{"activation": "swiglu", "norm_eps": 1e-06, "positions": "rope", "rope_fraction": 1.0, "bias": "none", "parallel_block": false, "init": "normal", "init_std_qkv": 0.0423, "init_std_up": 0.0423, "lr_mult_o": 1.5, "lr_head": 0.00609, "grad_clip": 1.0, "warmup_steps": 200, "final_lr_fraction": 0.0, "batch_tokens": [8192, 16384, 32768]}
Each number is 128 + 32 x the weight over the matrix's rms, rounded and kept within 0 to 255. Layers, rows and columns count from 0. Numbers have three digits each.

# layer 8 MLP gate, 320x128, rms 0.0688, rows 264-319, columns 64-127
076156158195180127163149094105143186148180119023123122145134152129108082092060119166101153186165172105139169131091098100149112089115107116134189183113190113135149124139156136115198085104154069
181099094150112125052111154140118103068141144106126098154088115104109145165117057127117146103085191128130141156119151094178149158089096104123109135129112141130076118098105120171110109121140115
198098179115173090186118139115075201169163149095142167107157150122124126111109175145086114095109100156141131120173138134158156102097092128081087069084086120075143081118134128138087151172143120
109101124106140072163127114107121101122094072097179146139161070155114111095129063056093097141126126110066167166212187135177081071155191093112078078180191177160149140065136106124125103139132102
116133153137141117134149120123112144088140160102163163122147155113091128101065132142124160144154098164122162081099186074080112055101193078167105085149093114164112135112132095160135162106067167
128108113079172142110098190097163125143142125174104108148074154130119144186151056183130189114131135150142142159065148115108120120100148121122082080182090098158104211131097128199117083140129177
088138194106159194165076127123153143167157178163142107120144152092076097091120052173147136127143177118114171183073083084114162130151084134150151086114109141080062091095045130061103107132114160
138128103108165114147119150140117094103116151125155129066127122119129112098117147165132138132128119154155117145115125111116130087146103054113109123098142150093136095122144133163150084114135175
131137109124128128080130136151077130156121126112112132144128141133119133127135083123135130115146126074124141110130116177094129148140189117100122146142104098112132131123136160153091112129123098
060134114081074151107178124144121139081149100095106088091148080122112100106125108168082139136107169158137172088145121129155060106120152139131149157130147082141073156104162141114188094142140058
104210155115153196088145144139145165135134100237083167118109154114155129060154126156183193105179149128140146124089148165134145108122174104113150051140135099155116076107107163132159182143099140
158182131163116126097063120095119126134075103152130089157148142181089164085114105155109138127141155165115145133083166123168180082110103125145130095100159101089104145067154128123095167090079170
090123156120137122091176112092121139131106073109151140121133135147111135111080146154162147138122123145200129057075105140159096144147189093145144158089175179097067100202154166134131139058124104
136148147144151184120100125121114140108113120175114094159131090043121107138177123155110182172115099124127108176095148141146179102139141156076130107115141060125074091103099114113131160183116082
172088132114162075099121167116105126098142092116112140145118106119128116076104094146168154106087087170145117155161113134118087164108128094150182097160112142143126125133097163083161115119122103
137096082107124110077206169182127109107170163127126137140161158138177122126038148132111130145109093120140120176093085133121129091087132070116165098056154144138109163143203147144098126149103120
145139099123133181130114121181129171073066094142089128153074112162139090139118051083154151110129128095144162160117078201064122122154070127104143019123109172116079088096128076103162105120062135
140121128120141147156152113123169127144147069120105075098149146160087125173111135148146124154135161143078116099162070156105130076124129117114102122091132122112134147138111081140120173151138093
135147082105152105114092131085132143174121167164151103152188081098124098140170094160095106145110169137132130081107094131103173063159106146096123057145165154098116109070133087128113095123157164
172107159229129075154150166142086145095172086156094174144182140131106103198104136155135079139068114125169156094154106144120103132109111161191198157133122102081127147134189135103140120163160178
118121111121180147121138085115157104126145130120162134142136157064163149128154094153158135084099106084175124157093130152130123158132180095104129134144152166113112119095167130134169134153177117
183168110118123168114104135082187156132130126129169203154164163133162112107156111171142097170101134192142164169043088153086128137146154202059115112131190136161130165047077057139129140164147084
111162197053160119107155155150117185110146153088141110089167121119135150106114075129106106164145033126188144030130082131149129135157186098097154108112197141123126176092158139132118109173115128
178181080135147165146167177107129120137105113118135134146170145140061134166089120067126109033126140125146106110119148145106156127149124147130111146081101081147148074113129118135115166159170091
128148170150160144098056129149142126156128176138181204209156160135084089082109101098157152130151117134143115098189173083118126083198127141136115103123130143071180118098117137134079114149176168
115037058181135185146142103177130169183095115153171110147150158103080137182140095139089143113112168136161120098175140125109095129144193136166160125147127092099139082140107121150092103132146091
112075149115115137129084124121190093131128130183098118134071135105130078073106120146155093120082119097094173129138109146177111163120116138133153177080100113177114108130133114094108174113142119
123126142153109104112128107175139127119089111185131134125091127112146098110144095147064126129079123159179129171115074107120150159104176145097136109155124140122126133088114118155190111128068126
128111128058109151109139114064122065081106112104148112106161144154160096174178140130098135105085128142091101060095067157108110108124101119122124150143112134094166128149137173121116081145184176
102121143124168162140130145146109180123090173117164105166117075111100130125064141176196130093134137164144185147134169113132104093164150138122174222165155075136084075136152099173128141168120128
136112144114146142100102139109141177163139113140155166092093164105154141140093171165129082112132131129064164161142139132186127108141114167046154149133134099110160099156131166163176136119118099
122153064206138090140059120132144155105099139118188116122145083117171175091105102126111112137118162169100182113087132180098128122149182075095158086088075092200116121094116163120103123143187083
145151127128181057131033108160216248192165110136144076133134116128136182158108100178123076166170162139130094142164164160100163167115181117192150111132087128132112121139108127096117133109080071
176156168154156097114153127151076103089161165101150126142091141104076106136160132109088171144108108089132142161153121139119100080190139122119106171105080126120133080157075099139130134132105142
137066133099088154140072203084103156177113106083175128092104154080125186093107169032094151149134111113110180173100113134131127134125104173127139161151180161102086120156083101089210122121178033
115053048179161114161165078097113107132222165165144174153156127126098165086137136125144101120113119115205159077172116157079065080115187092106162092078117127165144163078137150107106181204152124
104090166114131133168112113089096147131158119131182143160122142094136142132119092131133130133175126111094124108134128158102123093091110101170109105136134114139144129101134155056128076137115164
143218074121166095138119140145105089102115177124146161123122087138133125096100138142157081134130094129158075104123117149207183187081123117096139188113135195171143144102087110125163094200113064
111121107125172135149165169083161154153085161088171081089124145128046170103083159147060149185135137128079174125098176141162130102128158126178100178150168101140137102153137210112103117177121091
208123111131185085097092084109124113116129109160169028186144161110138158105152108126112144188107107133130137116120135109138137152136117114147145146098158167085091091109174073111105138095142116
141103137131101099115143144127137149128135086155131115105141118067131120107143110127118125129090181171118086113125161142118095162147137138164118106147098095130092076053140141082128162161163109
154105077156135149162140083112208114132095118116098127135100100101078117165089079128096147086169105130109126196130119156080171123112147131166131063133124123133165120119179131119084129097120111
131122153100088125099097107126110153086145099134141075118161150100100084075126162105096157105129144131161156115142106158095128142187101112183162107160128137112164151124150077174154159119145102
080143129133183085178088176159125196172146161152153141155144066110160129061142118111089068142144138104105070164135122144108041048112145098125108149089077106120077159132068092120124142156105113
119148129129161137126112147134133102114131135120135108137100131107149138079154167108160101072121157142130135122114086148051164119100088131143148136173117080093114113162152151130133117191133112
126118135096145191095185150156140130191085065073109132082134106134076176145164144171109043145195148133140111130162098188099193227158081129099113138158073134041161115049122097103114147171135161
094128146130106141076167163145118129095066116151094123170080132131108103095075121118078107107114096110075125161144177124128179100123145117131112140143096171128109098116102131082136125099143170
195095079145170131149112155048154139129061144088112111137129102116113116136075155123078130153109095100162131111126142166154106164143101121105100086145152207107089166150135097105110171126155153
109150146133101152197142109144208146132138102144131182188158126113120127146142098156101093112111156148115050134179186161108150135080062087149132107086121126106184128118195105148106162152110147
163123101142181084144042175139106171112214081176165070086099053120180111136134176186127164161203082166068112150117107080151186163177175157144117121115129076127086143090094109076121128171106076
150174107151129058169094144126097125125116148114121082155164137085150105118124112135135135113110149147130152085122132059131121151081133097188169129134100111084127139152103094174181118167090120
064144172117133190153166127106152161123099181086177109127123085152065057108151080126160096089160126165120082066191152109122105141168211061138061160149165124114133136102110128112090133187139114
108133137153101127084176082166100133171168102126145141092123125120096157174141104153122115123141149127099142102130099157151155155106108198164110131121157136115145125106131127152165145112103107
185163088104140123141116129139171149085101095160092133095213056169101072144137108127100192206159079167148111145087169116075162116102116111120136146099106170180141141181138202061142150081138077
102134203070159136161192167112110118086060100121073107094106088104108105168131075143141134175102142107136173115096119084130111182123152083148095117145071138140080130136123054128108145136083115
125115145182143102096101116137103156121178070092171154134097116085157148085172146130104132091105139158108126090083029123079151096101112071186145177122062147137143082125185124118133151141151113
# layer 8 MLP up, 320x128, rms 0.0667, rows 264-319, columns 64-127
141130184090094089171115155144111118138084139092138080084170108177204114139097135152161173167154121146111086116091132175203148106180080080122138140076149139093092163154116135067144137125121125
157129142128118136104129107126104133165068160122117122183150134111121148116133089071118087096159101165119089105093095146160103131129119140119081103135104126119106117123139097141099116102065111
134059150110154111142099125135151115147132127102103160139121139176131178166175155143148153103136171099134161151136152117141146115150129107177145078108118106100128112143116122126099189147126150
141153087125096171137146151125129111079152147190124150123081150171109101122119135085115143077144152170208126144115164165152077141125102129104140181185113078077209136103134079180104121132130153
152146127118148077111121118182108143154126053143163156135151135069154193120127112060138133198108148153137132085161158096145092108129122119110114103084114110070115151113114073113113151104147168
108074114158138130152124189113123084171114105132154157098173153157139131154151091146121202075146112109190160096113102133116100069113102093154204161180066045084103130136150143146147158104136130
091104165138151087073109149195149122097117111143119129175099110124091128136101205088135123119155091134138072125115128089159115161133200161120122174124134098111158104131153105142161124195139132
131147155210080151101076140100113179095123181140089143152131098084096118088122152124088171158160100139117108160123106136176105158138133144120144171133127151169092082171076156135165101099161149
132166082142118108149141107091145160142133103155098166132104099086118125079144153175136127164169161150135120152129184056064100138113086089137131135095148168109131134124090092122195136125087122
070126091047043159093137070100087145152176151142066169134099088136139102124122180149117120096157155160149180183166102186135129067131082156155120169142082072047221162060143140096107063122045105
163085091108107194136133118136143177099200092105070164110186126168129175136131123145154169127117126164159135117156104201158150139092159138183159161149069135072151136140157080127134220130143092
083082163094130113109136069105123143110240152115144143116139093089095154105133137089193106156104116171155128134137141145141074108151119094143097148155146133132099145137107153108161138133120134
120141132156117177089106134112089126156087126151167142156129091143122125130116159121178126111104166157164149166170072155097118089114182124058137129082137115154099130102094101177107104121068103
133149144140115196157156171151147058147133142111167129074117126091134124158125154144109153092124139107151139127160197186115117202153082102142084125100164106183102176200115090115161112144149076
122088132114131164138114117092130066116124226131174147156122123157143127147116107119076136125160148112115085160110159078105131141135104116138141158145110136123140181099155144172090105183083151
128085145133167125182096192091114126166091148119067114134156187104183073086159130084142102144167121157166134126194097154095108131158164136157074055171113109121114137146134131114139129176162114
095090196146122068159150114138114144115137137083154139077115108126166147152125118067118173164173166084134146155105145139066111089087081161112129093079111088083111113087094119094019147130114083
106169131070116106148128148152131131137150128129120154108141121188165109125172170067102069146153161067147120078107162168177155173142118135121127153124177152149099145178168162081130119096128147
155192195115128153172164127167115193122127165157095161118129118028096025117104163124127176093114110162139149181155116137192137108121176047193159127085083115108160143083064076150083214162131096
121151162146143068109126072172169071097138129108124165123151116129164080160142171146068094161180135188168146092109124163141140128155143110134188179082091162142132100142111099143120166159133132
104126121148139101157174119173147184110188126130099138094149108168110107156161122154144098108132094106130116122098177141180147128151154103103100165138136149142117069134085120170156157134123066
115115157130128150069111151158151133093124113096137193168062197148114105063171172175144183147166091128139129142149147111140084171131149129124105152136118138114130068074127086120108200115060085
156166112136192126153108071185097129145116156113153097118164163124140118163125137116094150113141074131132210153181145100142105126171094145068124155148138172130148154164128140160122094103119077
141090127132086190069132162142128186096127177127110157111103191162213134115153137087136192097177130167046124067140168140151082111110135140136164115183089120115131118111178115147135117175135161
073107117139104128108113180155179147130110095121149183172108124130092185156048139177134123141157116132191114110130113142092132192137128119155149118101101124127086120097125099159113174073171072
118126074114141152107107108109115143156089106112143099090147135143167109127154138187124101120165136146142116081161129114112110091174146185144158130164108121074164108151152154133076181105128115
106141093123124141114106098167110118105150128176119123143094132149143127118152128129172092111097130134130143095084130116138130180069133127105153183099101126137129157170119152077130137088124146
160081125131151120101089177105125137129121145131110138098151093121120124144117098129175144162154120147171140178154138165142117115103134103165133165127115122116162107065116142173116125153098167
116136101121120168065106124058138138150153164123155137094112128134122147148141110171133113106113166153098126115124089150098071206124079109139109131109133146136161145158168123160127097095073076
135113122150117121146081114113128157112111097165092130121084097141139122140110124185145126110124074173165173175190166124138135164167167149087171138163105101065115135094128110155190086081160184
128147087082174159083150109157121139123102139095155075155120098092132147086081115157139141188142207137124071139097102166099134105125082114109119127141104110108131139095183112138149080164146165
126110084094098139122077109112136111080125129156098144175121136175090186085111002133062096135081125028136099084167165101179161146135094060184092140149181089152156087105123108143072114149132171
096117138130095087191143120093155135092126039154143146116229157119170128093166128131125112094102117114166092163079104108117069101126155075111130169126119121149160083163112133159141184154134167
099129149112122125150131098139161133109155101132117158137195170158209118166087137180166071166109168099118116137109144157113109161144120110111159199162135092086111132132145132156165097127146149
153105207084161150150128105153120101083159128147110121133084177168097043088103133143128058135238161178156147110146156118145108121138104092133213113135178054105134126061163132123160116105141142
117116090098122135213101115116072077132112188170152109106107110056130120141065120082077151135121128176166204155113104099143107021126107130064139081134174100185146104119162151140159134155146144
141132136130152132085165118130136179141093133116161115125093131148153079112113094107107147170074122151179144108130185040107130093071112136135143132134083169130141136165111163150130143148151136
153081117103121193124137084175164166131092087136103164105106158089092122078149111168097165157083157137146141190131108133134080116159114125162126086132119096093167095082155164146133097141154173
053163168057114144144082162128123173130142138115097164182115088109149201185101118085141152110153095116081142109055180131098119111130099199188129061105082165131173176136136123184138101185192150
131099094108066168092201135173154093152127089113113134101121096127167080123155186075167117095104146115127102094103125168094069086175136153104087146139095138065150095101156191128127158160110163
151120120141132091087135166148131128083126112114140120153149126159119104138130176129135162138152125060081126150113150104099186110100112152126141140063137139191158113194149122135091108106133102
153118144093051122088111132081165065144116088156096132093070126138058186170143094146098129099169167184080118127153128151107121163120152111111176146174147070111151085128141112071135134093163077
142109146081164152186155114132103105079137125142113103198099138070126118098131216134123110107120092097131101111123111097152128124125102077151166101176118178127180109154086071128162145106136143
072167132139113124104047121105113200178131073112149071108065130146126113130082160131150134112168151099139113126057124175123098052117095173127132132147138127115119169153113091142116121116166080
114115133122054068137110083096121147110140149129144099107170112207105146144104124124140150129118111144177115144136130122171122084138178115148170132137106190125152167107173124131103104119130135
113110154146101085090136189140109126130138132141103144128137110134139147116115106132087173180124114154179093071129141085058158166135179090168160103111078158096151134181119071107137184055097191
089125122162073140097198153186157140094094142170095145135086163126068109106095148132115123090131087168091141116122183110159150140115101118113136111135049163192060140100139126125129090079087101
086152197137124092095128116119104117054177122139130143080074117130132178109149160108138151087141158146090126135104143107071111093066129164147169169095094071131077088109133147173142126101142151
149196145078145131137131104131122146178117138105121130121111068122136131137118143120145103141113117104104181138109076124129119147139153155160101126145104191164082138125141139111167139109142086
091150098157085081138185097067138122145157176097118075151127196086177114146129141125081096112139090064156100134073160109137112078165045095146175127091120116096139128085196125140055148073159183
110119151128088086142212115127163148129124123137137134147175118109102140176106073106120107140151153097114132142123136159148105094157086104157117062147166142083086143130124175137095168150102144
104159137163156140079148147055078102149158151072138085167148172084162075076151157091102216109166096101130148067195175084160145128132165089111101089114139087103109186139173091138079132147123051
121126142115072146140145159168117113117160144149121131131099114135127142128147141099126137122112109147135143148138155139125115155188153093133122122101138108146161095126085151151091123138128127
126130146133141108192131160171097112148068111134107150109061152114137140178133096143188169184145150121127118131125115105166165124173073114134142070147154124110081085205139162125048113106174101
100141224097168120111109135109053095134121176171114110191157111106075191102086120151141131120106080127139188159187093105108142162064142171170125121191134140170157162144123119144146098153132102
126174156119128159173190080128172185133125133150125116040088123111165109082186068189147106144069090131132107102127183103127101156159112177031147124131161167060155192180096117066111121082161092
# layer 8 MLP down (transposed), 320x128, rms 0.0593, rows 264-319, columns 64-127
127206145197127121151112161098101166155120116168127156135169170113184150118100093213155249032116103135117070063114148180174143180112098167136172154092161103070160115206106096054110128044130113
091139104144151118117135118130167113139147102132116168130123110090142146119115129162150133136134139090162107128110182136120090142143109137084132127153115144148144151071129161131078104081091120
165136134115165129169130117097076132116135114180152182140063107110136143123143140136098065116151147134091124148101162119104127061126154138121161115053102048098158147093112143063123098144148119
128073157057000104136097084107110095115173178152136096164116163082128079119152202140124092048177047119153124138147158071135222116140103147171148169100151082114139122132146168115081176144149108
131134136147115122128117138150119119110130093117136168105178156142157125181106139107189104076144168179120107099076123087131097109135139129122117081157151109124077133090172094127130135136103165
173129070092102163132135150196154140153007128160135090167180099096095167116164161089135128132147084201102104090179149088236217136137070138154134121114163083098223146136134127182111123115177120
128119141133148108130146129182154142114113104140147188111132160134139116134091109159098089183115137098095151151057183100139149071153098134114177144116101118086113129109107121142109096182173144
119097170129188119098118106126138151109188141182120097096114138097107096114130118102144130149113106165142134148101111062146076107163163096143149136122089158103159132124120101174132177100089148
120107130125099136121113119166097122143125144101105113154135120187130167153132116093101121119139103097114100135132123197132112146144141127146118137151133120130115134129140157120131117162107115
153111217196172070091139120112068094175135132108120091092107133119126137138106138110130145067168091135056115119159147096140077123110130079129085049067131133142073117071095100112157197152095124
143077177146125083146124138151069083153149090096187148173118131107190135128121131170062161124143185123088148117110119094114100108094050154156133122163228086186167108174137132076107082116175115
126073142139179099116150095114124114211115128173098131151115186124085134120108142147150087115082136123123117110130158135105124133064166139087159145101164128203108075133128114118119137073128195
100185160120117072143134162117099158104157153130194214162101121144141187123151133109077129124131076156189119114126093108142142136172173186137123126063157075147119119087136094094122138091184129
198126172132040161109175157126116110155098120093143132081105094165084120123101147096212111113132167145146149112111112098128139149216173143087135161110166133088162106177136130132159122091136116
146117104135133163120130137120147138103193110106103160136125101120161078118118147174114097152135079159164142169103128077127128086136152150110127121165066180125167152147137098146141156118124173
076118119152170098145130118089158123082102182143085174149155177130132131102098074108153095084117199172094131144145088195117140180068051152157104110156118138099171106141171103076161118108124123
076132103099151112088184190123106128134125105174120165129099157125178130117169116122085127118103151107140125129193100157085102171026104186130155110132134167145120144178083135173113104119079092
122164124125116174128139106133162100096098139129167145183145197083139134113169133171121145137108165102132154124101124105154153174106143154112097087097149156127111163116111106147110140120098116
089162113066136044097112057208142156191134131132159093130134166103119086107125186088171117103160112131142092086124110124214104167150105163132081137137107141083157134138138170098093060114154129
078128085092159020133125109142156082127132071085120090098102129155145148172123143180152128141157129111173089132110061163126136148178137173175062096211122135092101137125165074098143093053150095
195155141126149144159147143123091104128154085106149131100136116162110166150069129062146093097100112177163132140091097129132117126148097146125154147139144113093102109123161144115142104119206080
135151130054092150143107073123132111102127126138155092164101171076163148087097097103095112151193144092134104144201138070143093188144118122150113093102160168064074122117168169086095133130165095
121109131209119164110114087100086111155101103060085097138105146142129083140127169080152045093087078134150142199122106061189130149142155080086116105147155130128100086175159093082171130113084117
159147116108097130103073119083109139162122151116182124127117157125143143125160068134097102093152170090151140122165201137079153136144153152136087049071103119139084146141141115107086127149108208
156167132076126104148190175113118084136064231138196147089114107170140143129149073134161145113134122143075184152064105107145132152107063120082143167101133139111102127082135086106113081103170157
180170122140096133094118111182095130078061156118068171180122093154123061112084075093170071128125131151167112127161163102143114099111115106130149087121165063118143080144127195150081159143140173
125163148115154112117114119092107119094144094165167114124088145130123116151146143156153070130091122140150126122078127141117151114131108099077107124127069126101117143195102174106131138143126123
164141167101086068096146096156149081106120113148141143112075164068129081098118116155099175142112144172064122136096157080102084112063133129093127139082141155096143124140104128131121139131141117
136103134103170126138121105131100213107179155123103150162095128150113107093108104051141145103139116091151099171115107132142146147097096140103138143159142124130103079178146163109153153100134061
130084184150094148072110095106073088109142073099211151147151062156224107157102145123179096130188169117172138138150122176208153137126142113116177103082148097081149149119106145149109138121078165
181131171073123139107178114109116093164095143113143132062120088102145138101103136112190057093131100076157136123208144156137110144139104070116143102163118135128098102148057140177094134123111128
145172127139148164112074117117099065159107115166136151169170100110118188141154129221172114175109138106123141115145116146126191111136097136112105183075073143120129146171171209137056202154122111
156101137129137175146078116159145061127061069132109172153124122134185139149107066161131168099095181162073135107094138181089090152135091121110092142106135120106196151105087138181112134180164141
110112120163126070130141138180128100102144084131143173139118128114132136146131149120098098135104117184066135173122085156165131136144124165149152132104145063082140148074134118113125106150131168
189093178102091154112096167115089162153148125160112102148115150092144167133103122142129116089193171120088208150158157062082153139079127071108164198085102101088173048065131096098112060135100118
106151121187145081080167119123146091119116153196144141130147146147107079144092150142104095150147114094168112079137124154122090116175134154166116153125126126123162151109123172104138135176173155
073127159088195139078132105156127129169147130090101116119134151113073089099109138130153105171159185144154120151149190078108105131100121162113129146139117126095185131130099145200142137142118136
139091074130178163126126142145137150186152131122124163227136131114182130116137176088122164094123138070094096107132096099131154186140120144142168113119144091131076119137055111131135097055157083
101111143114077120096102168102106138117090187141151164101096101116129153146102171093196165143184120116046114179128096118158137170132074094087112131110092077191121132144115078113220183132179076
125105121077091090183144154165159105102155116098108184067130087145100121160070079125210157083180154094132122189120164135064120139129058106123097098146106160099175155124138150147111175104125104
144149114068168097107111178097129095127123152113162134134095139093114108080128143163172076113135179133152126114119130095115093115113114078133100179146117074141161150095078155115127133148125121
147146210095019112082095145089112148094138085073088224121087126144117148141185127121042155197058117191121103075161135119131111160112109080100093158166104137154170072107159047090125175142060151
147135135103089090123068155117083144113119192110148084164169133179160177192115126137143139099102135129107169115124155109126123131110134118086168103119158073101108136139136151146147175057125105
106155154114134094093113060138123111160121162039105080086101109160161128111128096086088136091170123141080163133153065105084144100193145112084117121107155176126131137104091123156150082097153077
086124121108191100103127089149149113135157133083166143059095123100123139155090144104131140147180111102145142154142129110154134075104098139139132099118118167122112139131123100190117158098112150
149116099100176163144150134129187133065157153150173144103071136106127095127154140096144077158180143133143121126168133133149123173171156174155132165159150117085112106062163172019147116198149119
095149138138075091142140095163141098143064127110080144122105128164105173186202055158106119148058123112098153092101151135133086133152150090163102087077134117102111126157116148159118149167125095
124115179142125149166167132091104130120143158159108173178088178134124152110197172141110190063111116121090144127143172099107166086102145127142143106100077100156200124108094078092125164111137121
142130119141168081143103148116191094090122167190145112176109116119117129146158118098142105105159167110098072092142151141172106111101084111172146108097121126075146142100073127159141156133109134
116080087179129048115113105113148045206109154144096102180142108110110048130137112088129197132127154108163058085172149167091118166117152113149067082126100066159125097174141130119132179075164163
145079153154106066121134120088140166148142160121146110112118161120153110149148079196106116126120152072169073103171108112096158159174129101144119151164137167115104125109132139174106152181071135
124123078167143141129099169094154154071189191126166134133101140151108091076111072129109126169108107100092109115112105084174143096142129123096120096096149101080147172123129158105070168104135096
128150098140199145104124099111150136108124077167127159152111135092170112143157142130152142145123121148170129161107129116127106142133114137123156135151096160143113149071116074109123108113152146
139137140114138057127156091208118130128129163045141121110154160043140115231137087063188120170168133110127143179105139152133111203164099059154168140137128140108070100171116136090147166192163120
124102175134151087141114137072092093151095124087177077162093131102146160144169100154132135109106125044148113127078122042077116146135095111179103133156157099159103094143123107133083117091176103
117120093060154099088078126142097065089121129132143123139195080149125132128092102039128164091155124163090147115152119097088118162140087136172124166223080119165174099101138085145146120101143125